python train.py --d_model=384 --n_kv_head=4 --activation="squared_relu" --rope_base=6690.0 --init="trunc" --optimizer="muon_variant" --lr=0.0147 --warmup_steps=0 --train_tokens=536500000 --steps=4094 --dataset="wikipedia_en"
Each number is 500 + 50 x the weight over its row's rms, rounded and kept within 0 to 999. Layers, rows and columns count from 0. Numbers have three digits each. The size before them is the row's rms in percent of the matrix's.

# v: layer 7 attention value, 384x384, rms 0.125, rows 239-287, columns 0-47
# o: layer 7 attention output (transposed), 384x384, rms 0.114, rows 239-287, columns 0-47
# q: layer 7 attention query, 384x384, rms 0.096, rows 288-367, columns 0-47
# k: layer 7 attention key, 384x384, rms 0.0996, rows 288-366, columns 0-47
v239 088:546473515480489424529481507562474456443517526461491462443532429530481512453503476431423510464521531512554422548449412426473544413533395417541483
o239 092:423485490441495482514468521485473538501568426475531599495587453561497494473445566449530602521508452409501483533427416376535514445449455459528482
v240 084:514474534509475588482493480463494555536506451500507439495481481547496495539428537515453511525454459556434495511490435554470516508524467544506586
o240 082:477423570491541443585555468538465470528479467474504547460458465556469464470417500524511472536480473522563492391519540611504504473499513504463478
v241 084:592512509488543530550515523434501491505498468501453478577478592445536509622460542480554458437505643486544494511460490534563522402562374512511447
o241 090:466520466517614456474484417581586512527493484503525484550541471534505544492434603441505536534498609509514410430508482570444557535513472554465491
v242 083:528483504445621488562580446602494526485453396620410392491518541531448493443499438534501474496544491595497573431495464522463531509537490524553416
o242 086:394443452483417529434515515458549433399409430483492429606580518514489485591455500376452504585540558509515460477517535506414576533564453503466499
v243 085:546491439419400476504494487569511555490485538510511574427483492501443466522508465469469579406560501536561433457458561426498447543467452504568454
o243 087:450571474472521529480460620488468417492461541476509525503416461458396431432444529561432415550522514482415441577426510535481514480509483506571445
v244 083:474494519567445500470494503470395452517487549505435486453486494414498509496572455555477516484498599398474494508494472459612496565475428475567552
o244 087:489497416547435491454477477474489523566485537498485406521472489495535444456474527586474540463551466467573487615447507515575480500443506514579504
v245 084:589513472479532590470418447528399524463476450489503496499467588542524476425595470519533468557402456468630512453385497487495519571500490483443468
o245 082:515447515483570449513567504360423624486498464553515541599514470561501535426515436482548496556635458483563584507400425482534424450586529495402506
v246 088:481504490508461505505493420487551454497524563530538522540407507404537570502502515403532499581543511490577577477609475500552562514568532506503421
o246 083:501479451453545518460492524500372537523490444532503539420443551485488565554534504459499560507528395443538450424553493528532422404492574430486535
v247 087:530435537440444475491577493530320455548474532508523518544469535508524532509410526472493507612511569567477514532491530636594438504444486470502481
o247 091:503526547510553528470521450463563477519368392472542521535468524576474504463460473476499531464503422427464563441508491574524543438529426548527464
v248 082:463510488426509601519361535427482520504409488532480548515563522556572473483560563434449532497462526545508482421484477516426470504541462482476437
o248 086:443440488468474445476516477513506482433467451465420448497613564528550527555534509448494530492508512461475554494469593494524555442515553491532346
v249 083:502502452557408453458645406439501472536521487418590518564481537504440547600536497528418496544432591547533500433534429489573510501525480548461479
o249 080:468524583449546483485459556591467423408574578537463484478485511437467589501433497448517556501553515514529496501486578463466453500530472523532509
v250 086:465499446512489452463502463525528473433529615566514446596480527371442512560461607491472501403470479467525389477497503526475489457442513570471478
o250 091:457457564436591522454478504401578510460438402526532640483507512419480574574496481499506504372486529553465398534534501548535458562500501576563500
v251 090:561578540533394495568499469459566517512460433559505497523501493454397511478511498453522487512500456503583471590453355524457510581483468532520484
o251 092:563485553523497491507564514535450489514442531481507450525446475487438457468486511467529527541546447478497525483383475559465544414514532499484488
v252 077:469481491408501556488434521466436523441554498491528497502491619447565434537481473492473511409566505580557484543545411432457531459576473511664467
o252 082:522412513573538486487520348559502434542593578500578535537508469536392602515509611479482520480521475470533542501543430509495532526440585581525388
v253 090:515411442462515500617406491496497394395497508498491568560548566444565490455594463507490469427497516491451562503513580488552511493500569392561514
o253 084:552521528477609543473514487490415512448518558487558522509469408459397449466487538471500498520476445556566465519451496451419448539460524372518572
v254 084:492530501456440545554411532453494525422516536435467521450536484537476573542417506499458539425535483515554560521599502478521502534590524572559499
o254 086:530543506512624413452509432475435551494539529441506516452507528523605524521547561378462539511390454488497564506498461530532465423535550532527455
v255 080:544483467440569545578456462551482553540530497482506521522496475519493478550509561507499536475614412439460439500520527461425512501423540479557548
o255 080:442379550504515509485503431437443498440516499526427520455529513492482505523572557496407617639463499580492456550519525509453477517512519502603497
v256 090:502482590472495610472517525441504392397417413396526497499397449484603494405519459502582487422474514476398482548448552541499505513536459410511361
o256 090:472478474477476497488530487466489616488461580521523489529469492458484455429476585531501511521513577355543559482520560461450527523423553528462412
v257 088:567547513479550555485514478490445417462475554532490422471515510486520519538463466453480525432546517556517544540530474595492489461463514515539468
o257 088:540465461529421493476454535491533516497535552572511478438462442590552533589504460558534566538643517489480509454526573517499493576418463454472487
v258 087:398465413492472518434513529576564504547450484472500436482576568481556544415467487498579541476449539487489511550420492558663517504587484438462526
o258 083:620533458548479444464531553433483401524507473499503542497477486546436663483510385587489554510538444501539530570407551488542536484550536518427569
v259 086:512496508525534496446404491556537514569483493563520468538478506452522443463443473410382462425540490570544487526475473490519569528488399470477515
o259 090:476378546531557456530482553357499473514439429409492523515504455572469461489541475421491532541479411547537530514417423486505472490552513480560451
v260 087:451451397455523550521492460457523516520493520460447506508566483536500585433494525503562522485563522485479538472537500418527514514522489467437471
o260 092:564498468518522502434537483472542532417484556496546534440500443535495526493549464540546412537573490500476597431478567461543488435544565449444468
v261 088:545511444439472423488486497516513457485513493642498559372467545475551475506481485502546534538516468429520394447530543498487505512451513424514588
o261 087:476641443592497534475510478507537564418486502501549480465487433514415495534616613490505532569494471486500471561598408407450494485560563428499501
v262 086:449467465607561483494475478496501458434505509554469550461418436456503537570505527593581507436461541497481496539459467489463510510502440516471529
o262 085:456466562484413479522496542504612590489438408457488463560451620454491510491507496541443522478541490567464530478439510511513503470519444580506571
v263 086:572480412449473467481489565482512539479558539453436540449418468547477608494504463541516517486530563506424508478523477599493490466488562549476544
o263 086:385509481450474544454497479509570570478451551487347443438443409456456437628438446553494572457419624529511467497537474567556502570471610543429474
v264 081:452582514557473482473612480521553429541482489547508420560452532422506624490446516467453476443491461540487466493450444466521477485516419575523537
o264 080:542501525496561486573443490514488599476456517547575612520499415412439467508498480478476504422587514439456519580555544594473561535426473472549517
v265 087:429621505577590484351552461539485477585543443437444379552525494455487540454494496554498470455502570497546501506539539559527490362446596471486471
o265 088:508456437563513486554477510552473488515577511473456537488576474397506490566568424493512487390433551483514491491470471493523470472429612439506539
v266 087:485525469423406372432418574449443566611589511456548495423557486535508561432418478483476462516466583415579438562371526495499522474520524486561477
o266 085:606512521491486461523542504534485505506455488493613520516491483505379450516589491510533424458422488543582473495453506386568541512443571499536526
v267 084:570410643432517553450482461520333504463482492462519563592529527479455507574574505481527533506535527566413519459412542545528453493509552481457526
o267 082:557504491516568386460508496480472523487558485577433444488593513448574417531495420550490528545518512526496465530512530578547484487541467499434463
v268 085:524499466485497505545493482514476468666567545463499576506513492403505530441514479497455451465459616462511403437449505489481535464367511437503492
o268 090:488570456539502460471445562466466490510574452492467503512576439526450473578518523606617438441504540546517392476477489447553501421432572467615510
v269 088:519579495511452446482512455562435534579533583497582510415569486497497518414507478358513519479470498476544467425452524492521546466530549540442565
o269 091:598499464498532432513452361419483436497415474426500624583560464562429508475496497486398511433574475575479524597453435553484549468527470533442471
v270 090:549492443463563449579566471384468539521530540412586556446455419469572518445554579428434489529482503527434472441538464546498539518458514524586468
o270 089:418502573543473522539455521565530486495556491499612431474475571444451566479495439402475472451444561531536508586486524557559511604529498541524525
v271 089:534399431556532443457487477621613493486498508519504497632480586473494573548523461528473536463439414483497451482499489478508577501504406492513418
o271 092:540465495454502475534529575480545518486526446542461587510539502505592445612496488544517512528518483498547476486507432493499473531464392513532536
v272 085:620466542441604476486523458527410496402500598516527407489356395511508506471529517555499498662604536506502527573500467526505382507457542526538519
o272 085:496462380492410583441447479532441449541429538517515469481463472496520538503453481606533474509509460442538560448449498523549521460480601482341499
v273 088:466402533462496571542517507419464486547577504460523578415502383584457529337542501481409431478525517520532495520428616480469540450590532517469483
o273 091:562462447474493499456535472485524527575485438548456496560550429534482441458462560433521395515534512476537394514331498539486500451555416474505485
v274 084:388512484469460492463578423453427527520519487436475484474533534478559473519577577571512528490450537467546502507478432597521472424473589476486481
o274 084:607435425501523502464477424429433388505527502483537491489505476520512490355505437531521437495449587505521495456484580526515440576480532542433410
v275 089:564536483497358443482469448449523416469446497578515465501557602390543412528479445498426538455481532434470508510479538567377508551431474462452553
o275 085:501552489548469572430495432504523630453472477485471424615473496497586471546630431408547505446482470523513421478525500542493549583528539548540478
v276 088:455581495446522473480479549555444598541500445435422522542487588614625502464519492481522454531426626549541496519575528505547551552481465407511490
o276 085:437517523466462488509529465490419403485447603456511487505506588389572549519486487513495481468462527523466495452577641555528468521574485457518460
v277 091:572435515549478412510545503499511515561462546463581510451537564467410485468530481564573532417536501503492442527541415493541491531454556448496474
o277 093:473454503423558449472462525530493447417481615506596482534511468410421444443485618548502537477535469442550516511532456492440497497475509469461539
v278 086:539482516551566551589428542469466513577475538532450546546511421522393523499585466581452526510539503453426406492530476527518504428436487437492537
o278 083:467411533495515555469445433517406451542541512518498469537507451474592483528575440572540583409432541487543534553446435537535482479444452494493507
v279 083:549587536511464548411585401494493553437469434510416483499642486511505509484423403450473438569496513490374377493498553456500477523459460435503474
o279 087:420641492486427529538554539561571418513578498553467531553599403494520528518563551463519561537539547566542526572562492488455553489564493509504410
v280 093:558532548469440437435514439544436476515359384565496521574496506557497482519485544428415494472513472512497461518551478524435481471465530531546424
o280 091:556470493549501499492435564527510496498433495563512515581518488505476564573435477443480392468493471483468484490564481503458486479451544556489472
v281 087:520480482468533528548464485445587503434570467463518501570491491436485514521573460536447503479487600436464552587389503505510434469506571476424561
o281 085:434547523436478522489534602702468593472511598500440513492511556450458497431503536498503465541515489585486484506414559450523490376490387531433412
v282 079:449549513508416457446493409370481567506543495455439479405521563546535444492398517532496544516550566521521506505592571466529569538408496619503562
o282 076:485602482544513472537505474488544475477587479526565493422452497441557506524497575439391584545419454535484479472480495533433487472531418520470527
v283 086:511492557509496506431524500550459462522535636526562474525528576541566527471424468491470541541504437489473533502500570405500530556628412495551507
o283 089:490440491518537526492503453439450507424504484588515509556489527460491539485646557456481502534598432541549475486539452464502401447543465440549476
v284 084:536444489481488558399451434475571525541494493591471468483572467524439466506525551470409448451505569487579419419481494517523499440482513564533578
o284 084:519497545470491458586556642466505544417530502470538545501543511537524410488546439456546562462475560473497523477396551541480472455486461500495527
v285 085:523648533503534500528503505462554520553435633496381485550572498491520450537556531501507399460480498542512481478491439431442525567512383439610526
o285 086:464494517518433428571548446456541502458575486407536526492458558533565550556499559477449464465494478440500402534475577543551504497485507491566474
v286 092:545468496405514606563433452348522425608534519534503512507513447564515443449579529467524517512520486510503419541533601567461538520480501458512469
o286 086:514402467634506409559437558491533544544484416439588505487538552459515482513565525537495475509532474448498490541535457489531524494506529526551607
v287 095:499490446578526462566506492569652517468556577412551487528536473379430546503402524508448502476500539493424568528406539483531528494516413523564565
o287 093:433560512474445505537560602530500450522557499490578570469483548527540534550563424478561492533516577539481454413532487483499454505501420525507492
q288 039:459518595535536410456559578591395450547569546527564417475436568602459504533445415444499460452466470485489537439438480468550467591508558517488463
k288 043:524497400482447525442511543554408618436468459461467496485513511452597459541587512551584531551453536522455543539580474513475545406509512605511526
q289 041:581541473542547434485454457425511603487453493538419520547525515455460442490545540558474465475434493509503585485519537458445511404428597445504562
k289 043:443468582424477489646604488483477411490605485463525413441496408520573550546444410418447488459509382428564480551429556374590531549522463501504506
q290 039:503434529492441570532484456458567571542477504482445516499559470464541516602528534524466429511558431470484606468541404470511446343447429478471531
k290 042:488554527463507523600545526454540448431584390508571385560480492467462510469565484407502556502485485501557495557521558493498546515552473475474529
q291 043:434498452504537469547520521475514361562597504446512448412452527504625533463421573483559555479526556431487483425445589550497367532584498422538533
k291 045:561469592484403619437503475553585597437444495502527499539550475497473540518471533520486432489488520544494522490536514504393474400410470571564503
q292 041:583512549588552432485522560534473581466501592477520470432491521438463450546526416467444556527475521502439539407532461415524547548566484506460425
k292 049:427457555451555391503465521408516446540534550461479471453552526536446479528491532557527428447562500601550406570490541471539423464405542378508480
q293 046:532456497569461450446433493481365486514466495506514542435519494464495510392451491526406568609441493549521524538515587520507470585487461406524473
k293 047:640456524512491552626613510555720431534513506486557528494484469507446537509513430472474351453522527408498505461485445539531579518468400493466491
q294 048:494470458528416488475592485470480646522545500429520544489486481499467521480526566522485498502521517510445479574525533518511515503541418533563407
k294 048:370418564414549522505379411486464440421508512520421427520561498451530484419497489518471381539504493488503515494479420424529484502505524545406476
q295 044:382475498522431649466475382503587516535517536450522571558498378527399526580468468540545473523540375523478478489496435498556547538467492523495498
k295 046:514529515534604519469567494454430409451494461467529554542442362511501569399507547469435439493430626478492459474547522507493412446598523562520496
q296 049:469471541551416356488404515438493573521532533547559496540523509519560452440435499537452538541501470462504484441509550480479445511577545372561588
k296 050:503488518482575636555563527515620528451587512537442516417474492548485516508502598483482437485474442459486520545481415495588572532515486533412498
q297 053:559469433382331485543568492473628646569522494456520486535472447547515515436559445463511408498478572522505512555572482509474541452420443510522492
k297 053:441562583507450385476533476428384572415525545422504479529578450373550469471516486570486597545467476443544442457477517448458524536501428617515557
q298 060:542482511448363493411476394445592639547520473407513498477602457529508489511518483503489534501524513525487518519559476501524600514419528522469489
k298 057:419432604528464421492598443338456493556517482475564518551526436445486530502511457548457456571492606476449394454587556438430446601463443518523512
q299 051:606527371537493544629600500522446360481455453402498507468357456481410545559563545508453498499509566453501398513469482452463495539485495554426508
k299 053:650549566502523435519429430486459566598462524472459558529636531556562475420531391518469476519522486567424490469448562563455462424477387475587463
q300 058:564436567391410558442598508610600662460488501513495522518501435498531518461567526524519557585531540517453502480581386461432499520517475533458515
k300 057:387528503464472360511513432409426450513478489451466486547534456516554494443549454546476494505458631525492427510474562518514465520566458589534520
q301 057:539442443449570734566504389492560331458442468509500437471521401488477581503559427411501432483430554377516512470532403478481573522509514492456471
k301 055:614479441417557543492462573635359499530512485506481494490399522573445493549468454589512587530498452554485490487427627531504462457479505511565521
q302 067:524512582433409472419602465488489659483497553534508514480521438537600430475452498555463529535487499458448549455538500518493534499463540513561557
k302 062:344598628567467425462511513325523441486525488391572459536557403445525536483499469515484487526496523456461439442413547505476471597468421602502605
q303 054:554526514459510508490492451480415482456418554477477449550525433452528495529558491445619467465540475522402510552612566516442495428465475505507509
k303 055:469461506498470421447562491476598455524531413551512405518492472519430521503476498547509467623474595485529431518400550509511537561547493510503431
q304 051:502454517690524505534535570406452455639507433506470448486605451563564490491462548477443489443490596467591603555374666470510489623475515478540528
k304 056:520488393423551528545533503517392470451481554523566501467368516467453537554436512560479533438558509460550439458586460478578503348534561494523528
q305 067:446473586547368556428450461435558591471466482495544477552518581431589468511481473594431489544433521482408522519480534498523479564473487464571503
k305 071:388535496457460482502544424288649542513518511427459520485554451488560504455577561508544473477485448515432509535459534447480565554524467572468526
q306 076:655486420672543532439546480453438361574525431480483468405470538569417565520527511498473482479495455425536420527515459440517424414491488511459514
k306 062:510546554462582489566453526709408492488470544578456549484538497470488440455422448366558496505563445472547496534554490477570501391495572563511427
q307 062:423534637617511501537520646531475590576623400482526515520528603516523519486484554445561525579488499507521478490437534521485457487528407528459409
k307 055:410336686496526409400435514425408462480449587512564505414439517432479536526479494552469510442529478470567521508554591557561438519585600495519591
q308 090:698540387522627464472493493596492314591513531446496482478500507499433528542475500426504487510546419410552439511503545407499416439508482454497514
k308 070:614553422455581517525461479658352432449525431514565587508402580513494485511424427513464463470529501426527490505596443486522476441536548523511480
q309 067:440601535521519369445528605547533619456562465411477525489556507599651521457503536546519566511480456518499534439492566506546621582468468492616415
k309 065:367356633429491412463479445284457575553519513433484532436561360473522475470557524466438456545574533472510525588565612505492509623543491541505517
q310 089:469474666525519498528396623533505637493458511524428539486570535494602489501548565449538535522472552570531581484438535526449557590546431492546465
k310 067:294402569465427508501469368431433574551479519453509439484529355455491483501589546538488539389500576458462530494471531564480524525469404542508521
q311 081:387390660391464501512451564497495535466487489552491550514500565500570470511489446530478481574466610473457576483470450493464585634517559512496494
k311 065:621339302501544562464528619496514429580499452548406486478440516500476454461435554546516561493521495569527584578476523453564508434490499421463442
q312 078:433518559556414547444395642489688590425525431446454480554596556519645498477549512528512572462465533528498578532542523473490628555489466452590458
k312 071:411417515556439559619449498416553538497510580541510464525587444470492517433510562520491441453426473517519529506413451487469503581500353574393502
q313 082:462418514633419531532616448392514711469512440574505563486479562475476433547472471575463513465453553552462458504452505477516596570454689542432497
k313 070:531530506410400488517532541530452509464533618494547542509550475506578533488486475548540530479462536403467501499490475462581569459509481543584451
q314 081:399463629399517606522588499482521509455479509571533501500552498518564468459427406444419499534494568538523505600513484473468544493504574534448452
k314 090:550581335435582538484454632651398423615461497479466466515450483434441494466437472601569571505547424551542561454521518422540422368529465442480547
q315 101:596379412592411445299480416526421305554479525527498454529438546504467538496454466446477400473522498470446444513504434521560491416497569440478526
k315 077:633601371470484429556467610626514408520542513482508472521515530475475565524466469399517537512519497503538503521551539451638528413527546510535467
q316 116:433588476452476425611464336584491369552487510459539439534446493437439493501451385552454512545508485506488493458569426510536330362496566445458516
k316 103:591499398556627497443457547599386246400523570479506499472484567515496470560376479512523430534574413417553456486550485562520449468527578556536508
q317 100:651540424638593599328406552707402387600431477409536478513508409420511581481534495457469570555509456532458503457492570440542516489543494445510562
k317 088:476470506495390437493494640511493385471402592433534427543452490495491556518467366588392582432566515489440530504499509524541518494579521465526496
q318 093:539434413502405553501470499503479513516451622528460449570454425500513547501407544503438511556522465535563478569477538521409545455450489495570518
k318 093:398499524443433435525489344338573593584518493542459433536636530455536517538541561494503409490530563454569488519481447523483537503491498565539484
q319 085:473502665471611561537442520611517557409459462549513570458433507518564508467497538461458571568510464553497550460563544450515522483444435558556561
k319 105:389427544441480510433439545519451434549488502556503425485531429505475465448420536500520543473568444585542485465570475447518596547507625368497543
q320 099:453536396533587516410618561548583518437451418485533593407486576464574587537581451457461464519497486473523452465524493427522514486543474538502556
k320 099:447505548474438439464546583462551450459514511504473540446556467451517623534490542383588519466468515417592445482427431551545547447478538512501459
q321 091:393598507498545624594611492495518538530557487513501494559434397489560410465539616501569542460483527565467523476481504472452485518461481538481519
k321 088:439500477427592572459493490602382319517428491585463534549466545479483562535494560471459528448498530469559605524469524461472495512452509483471516
q322 092:613378408444534538505489565455497426597433489502440467536478461551559588552550654523443455542453462467440497451541497488489481582529558528498493
k322 091:623433507540422647407498618493571549557522464541564504576416542436542511546446514497578531532545451623572545529552459417440530555463528489463505
q323 102:540547482444601530478468522503453398544432550546448500573455537455421484548579531533465630551518484461437397458446445446514454467545543488552490
k323 106:592492461482477505570488515440538523541494453496515442497440483529534431551567606568437514507541505570442481484546462448440544482486455554521428
q324 101:390564486488414490398387443439478587483427429449499448488470499458500461474460561451617427528542559458405552437569533487508511496431425568477515
k324 102:479523460514477588551423474356498576524479583441525534469510516484462497500532461577504480484493476566406507366592508465471564510440477567531456
q325 100:524558473533581468345724478505578460351516553565458423425615617501471476433449450507505467527523537452517500466539496471388445466493490525526490
k325 104:490494567464441403353480473541524480458449526598487500556494506469477518599514533499527438553527547426507521473524491549464542550505456450469517
q326 099:578437436379607524585413545641492425516407512539471405510530462469568524566504548452452424493516454438435532511566480474398538556521612556477459
k326 091:607578447397477560593567503443503472563457629480335471489457565542534536483321561568566507477547453411467456513557424467435564501489484517445430
q327 108:452469519479557415513423574392493477515540465486563488509520451441482527532495539507445440485493530595477570511547480511467470453480410534473410
k327 117:410507471475590442509591436447480452485451416479506508501556436447476493475509515446454526475526479427458484515531376456480471469474491559471420
q328 106:606451407652472502493600720518488390471583533570484448487487603536524459561465500484470479482421409541497452469451551492561478451519623537541451
k328 100:421585589498448448444567520394481511486533584460447383502602618553499476487480541501545524488461440471453527453434443591583392476533460470544533
q329 108:499562492563456466484406609431475457452637523442651465537509558551436488450482462588482599442527567460476575433548517586517550632555562507428533
k329 112:499628478491491529411512620491548411505506509509556501585502530526414411514574505483577496448541546514561565468478509543538574519536569485511550
q330 099:587572491503533360485522510553452462504487525469568429560534442470483472566449536522532502499452542533454564546577467520490431529462589412481523
k330 097:465502505507500512522384521517460498514503565457548448492447448436530421436443507564543523442462504576520525480481473585639541457480530450466571
q331 098:477341440434553542568452556398490449580569423445399440567568476716518503622460523526382536550502539450481477391512495506427434512534559501460542
k331 096:402445444510489516466457607455510486503531544413521454541503542553554435536418520602436618525481562526471507457515457480501543459461583549531504
q332 100:521481434550439496482366459416570493483485548508480444457459473503519469553558449514477415505478550537546533512399490586495458453517498480485500
k332 096:599532392518430504556468526483417500492526533549511486471461434569448477495589470509442487510481542520531405560457561537478412455516525542420453
q333 105:495405552452546526521549557537621501463522444463462519524481493536519571490504488582478554502388485527457499514453456461580490433532455538499474
k333 109:468364526469465499506497574550603503568515472474428508495491438535502539469407617495501503515469504657539465533520514418525539486480525494501479
q334 102:539466451434592519492402494547504488512543554458521606501470528572548496450500544481490559522518447497533500535544420477478482485405359458509402
k334 109:437407499354593501547537524495525534462578499525460447524516448525537501483452633478507467593535424513510528470452521381494521434477535517585551
q335 100:601431520526550560632427522548512627556414463452470554496432485517467535498511532472543492516390450440441520454466528494482614548487505506469457
k335 104:435450330449431555561408519530474567537434411542487561464478478518530457456547566503510529506576485513473490462455576472514507482443508493410445
q336 114:487615468412578502582575553484602493555582465474519510507461552432466455568660517545484497483460484473502437516451511461500526582492513542472476
k336 109:518519490639480379452569547517516529439597416418514494495512617570444451442510484528572506504490466494520394564384528465554544550485520513529425
q337 108:466571500600525490425401418541373534410483437443531503506417577585552523530499554456445491404502524477509504497549472543477554448494437418547445
k337 105:475471482511554474541336481542567484494446570493539509403473554497538539519581543432423552406447532492488652449464492553512527529511439464500523
q338 100:460466442536437479505521543427653387435442523476492448479595528484539459485565491497470486597539508658497457377516507583481513502483519523563513
k338 101:459442383437514466417554388414613401545501484471493429480482536561496479428518518390528495399507530517552492500555516501503576515488490523517457
q339 107:380555481484520398395433581523498509488576551475593462475520501565546444499507517482571485552508510465487551465603455500460455471443354537441397
k339 104:392458528561501472474538560463456515631490453481525455503504563502454474494474558520566604526504562538456590439527449362447426550409526419430508
q340 098:593602427466426519488527653460454505531532526469504459582413508562517510425470397461547543505518460605514437567562524527531399472472576477470445
k340 100:526537483495512461469499565460483462578430509565495424508551532516471483505526551523468412479540535487509525539402509527496490523451536425541386
q341 110:559468594453494455476431439497486618514514643594472475440512518476532410551492531444534529487570541469598489484559575421496510525524529493539554
k341 115:528478547489559462494418504580542515567507536603559539566515505467468477524489496605509562594537506476596545521538649495542475522516436553539581
q342 106:535422424338533487532454421573646564432479449481467537479469510485454537467445504483447454427547497536520503515461537511493653537542494566577493
k342 103:561523483457485566493510489557492528492456535531530533477410439418570549508468521441462475460566445450508493554605510497549530549573526462498501
q343 103:436517433546495435494515552528386565421504545564450542525587455491486530521517503527500448525498526525446485527384547427621449469510408505491492
k343 104:528463418467437526608536569440461474428484442521486532408560387445512497476490422515414461534472482416500458578526579466540416467573473528463469
q344 101:507523435693582513445568451657454570452570497535497389566504476492502439417492481595501585522452461494498517476411483571521586423572527501528551
k344 100:424607541505537430490611475430538427454559476542480537580497474463486382467508542540493563566411463492436502494451433559501515515611397466455468
q345 105:511475488452559527527564595640438478423525438543579463576505528460457473488459517595419516533476517522537422553507466455521494502447467494456583
k345 106:476532630524494460458516560516588420539456454434525546519483420508470411448478487546536550438464502480545462522561456491495550568535550424479510
q346 100:468548536440511427505479511472314440366581537491572510476615451533590451545370463466566501487529561480505463607505431474448495389615381550456460
k346 101:443432537567503459377539477449353476389488468461558513505583485484550494434454435480427481496503557415508460576578451516558552439550449518532491
q347 103:633545498568522481577444533517487427523536538501505519525449567532462600469450537416465373453498517518497530394507487493477368464506536493476438
k347 109:513518516528525447547500513403485500556525499482423461511412558485475449468491478550466496435471591536501528491604512527524403462482481411469509
q348 105:476533537359546609438540493511582589581460481535550588495441534510485458539457570448542473453485351557479492582451552458492463524518492527606481
k348 112:574531539435525507410502533514626606550557440518529541510493485528525555523511532407459514494498414552466533505492526518398507534521364447492455
q349 106:445445555440479521487477530485435674529523470555505520511488531528482561445408468547554513528489507497494504582421553459456505469495475433440490
k349 110:470555542468503520554406445495497518546573512571520513524436649562460451500541484464443500522512526563478581524448507513453440483512521386450515
q350 105:491451500377517531471424592490528574517500477564575535476539492459514413516480540524602467444504484519485548481487572504482613508478459516569463
k350 104:467507463357472581479413493515507508536547502545507573594483514523514508559496516480624517514503491551524520525470471518401580562412468465517460
q351 106:448496612550394486459430506578462672531519524542504446416571500495526493511424542424529492485601367476518492480455535529452568535465538529511453
k351 105:577561589471451539417453531525551533457548475639522438485472554449565497503468492411591475553582449568595457553506459546495476514428461512508525
q352 103:456447461456453558565635495380568591545447516514453533544590443444485509514471443464488557503460535488486495559532510457484418468528516543462492
k352 106:448501458547404606468624477495445394496391435498460549583589611496401493507559510493555551568478531447442561536473384436471514593467578469499500
q353 102:470459555495434475500537370472596560534608503487457475503554486361463548442502573445444552474533552512552400538510464491508517511451532521563505
k353 098:563553452536536345410580416566593482472514455490415502456515540496549551451520482371461535464574482431590456459540449444479490537560465527581511
q354 095:541446544571481562465544532499473625484446553550502507532481554503536570580503446427452490530519444404473484506416498553389444524483483508496511
k354 098:520501520530363497479550574610520507605453364515506529605549533404526552530468433458546436504484516480495484477521522573512461537581429480538469
q355 093:476548557498532522442352547526478526428509490456564457549474502536532410585496403451572537483486440506505558421557607517547509434531505483594570
k355 102:438425600573482454527383607446568493486486463418510469511517492567502428608487553464541529484522506572491443440470557518521546492505517494555540
q356 108:494580444623425519516472520600495471618545504512404473442437400504564521533498526497460547459613550535531510510488511569549511566415546536417456
k356 109:488448337649486650526425522563531479570456475526522526594421468548483583521500461553496612493480541504465458523518510509508470502473415457552458
q357 106:589565576482401468475502485458451513479484569516405541558560447454588374467555571463435444506486508561476511461481348439390530506458396507582476
k357 110:555460429482526455416467463390506472602481472477404462510481539520532417474453523555453449471468456512443493584529455480504465511512467460609467
q358 095:592478622498491453450465469529589518557464508485435427441545453517488486532495497473515440492549519446507595454463538527493458585539355431493503
k358 092:528449503558496560424470469590548508475474492531596495514529531468497488517520456519520500609583503459419552447459532536546383484551468511511527
q359 107:495531497557498436387497437426548515527449570547451487554557487393447540521444494505483481532500445393462484512469536461537438489496514503486540
k359 114:499507442447475497386496373515512500519529531520540534484505444505514553503539538522508480591552416457508498534440442449441397469431539426451592
q360 112:518574447400592467580614562448656495580535462553543426521588382482396512635545516508459523538412426455578465468493478544339511485460497529450486
k360 098:534536429476510585460472575468506512529470592566499492491514466508396526552510568527558604503539501492498454488479461527383452477518527544487509
q361 100:510426599460622478561569442443590641585536455447484574439549482536395515578511518512493533567542532421447448548548469539425494507463549469559468
k361 099:422531517465487561500481516475590541555543441438435406570597417554544546463578530544477507498505443365503540462503481479496473538511389524414572
q362 100:599432556469537539418495489431593509437578529541437474519541550474546423373479554418562498500471484443520520524509443571470526485482501457401477
k362 096:428587517405514458537503551431591551576553549553512493575473517449564412486542609485602403499530587503473564474521556472490524455496509492383557
q363 102:496484429541468478481599481574606396501496459556553443507608452531558524474485385471484466485440517462495484504490452543520449496503493530489414
k363 099:462474519514475488479543544439543441520528431479496469508544493477553558557479453591477436553444520466463531475466496514498523500533528505505443
q364 095:564581606549442546515573536470447638450466556530474543479557526499533601400435423452468493563495536438483391502495473424516476444501529533506475
k364 097:629444459576395478479493494580676597487501446439421523537491430507459588512553373565495445523441558444439412496526514508572410508482521484454510
q365 103:438501462514610554453443618596372474495412479520554426562430570411558544486556460516519566489418507548486462448507505507526450626532542476540525
k365 107:453509509539556453469479545600541522487494562457555478557460558394489422473562489514499531478499432611491534502429480549500470504460441404506547
q366 111:396573533513487532515487425473406598452542505498492474515531569534443387553582456509495505399433488548441451522472483569522434399513465506531460
k366 107:487543588521570498504427544487488553486640544450555470475534655619488450502541470493434511475522529568445468406456541601477460444552462521536526
q367 113:506457571456619413436455582582459323491493473532468534497504508495486522484539499492541568535509550539530491501533572494436521486470557436460566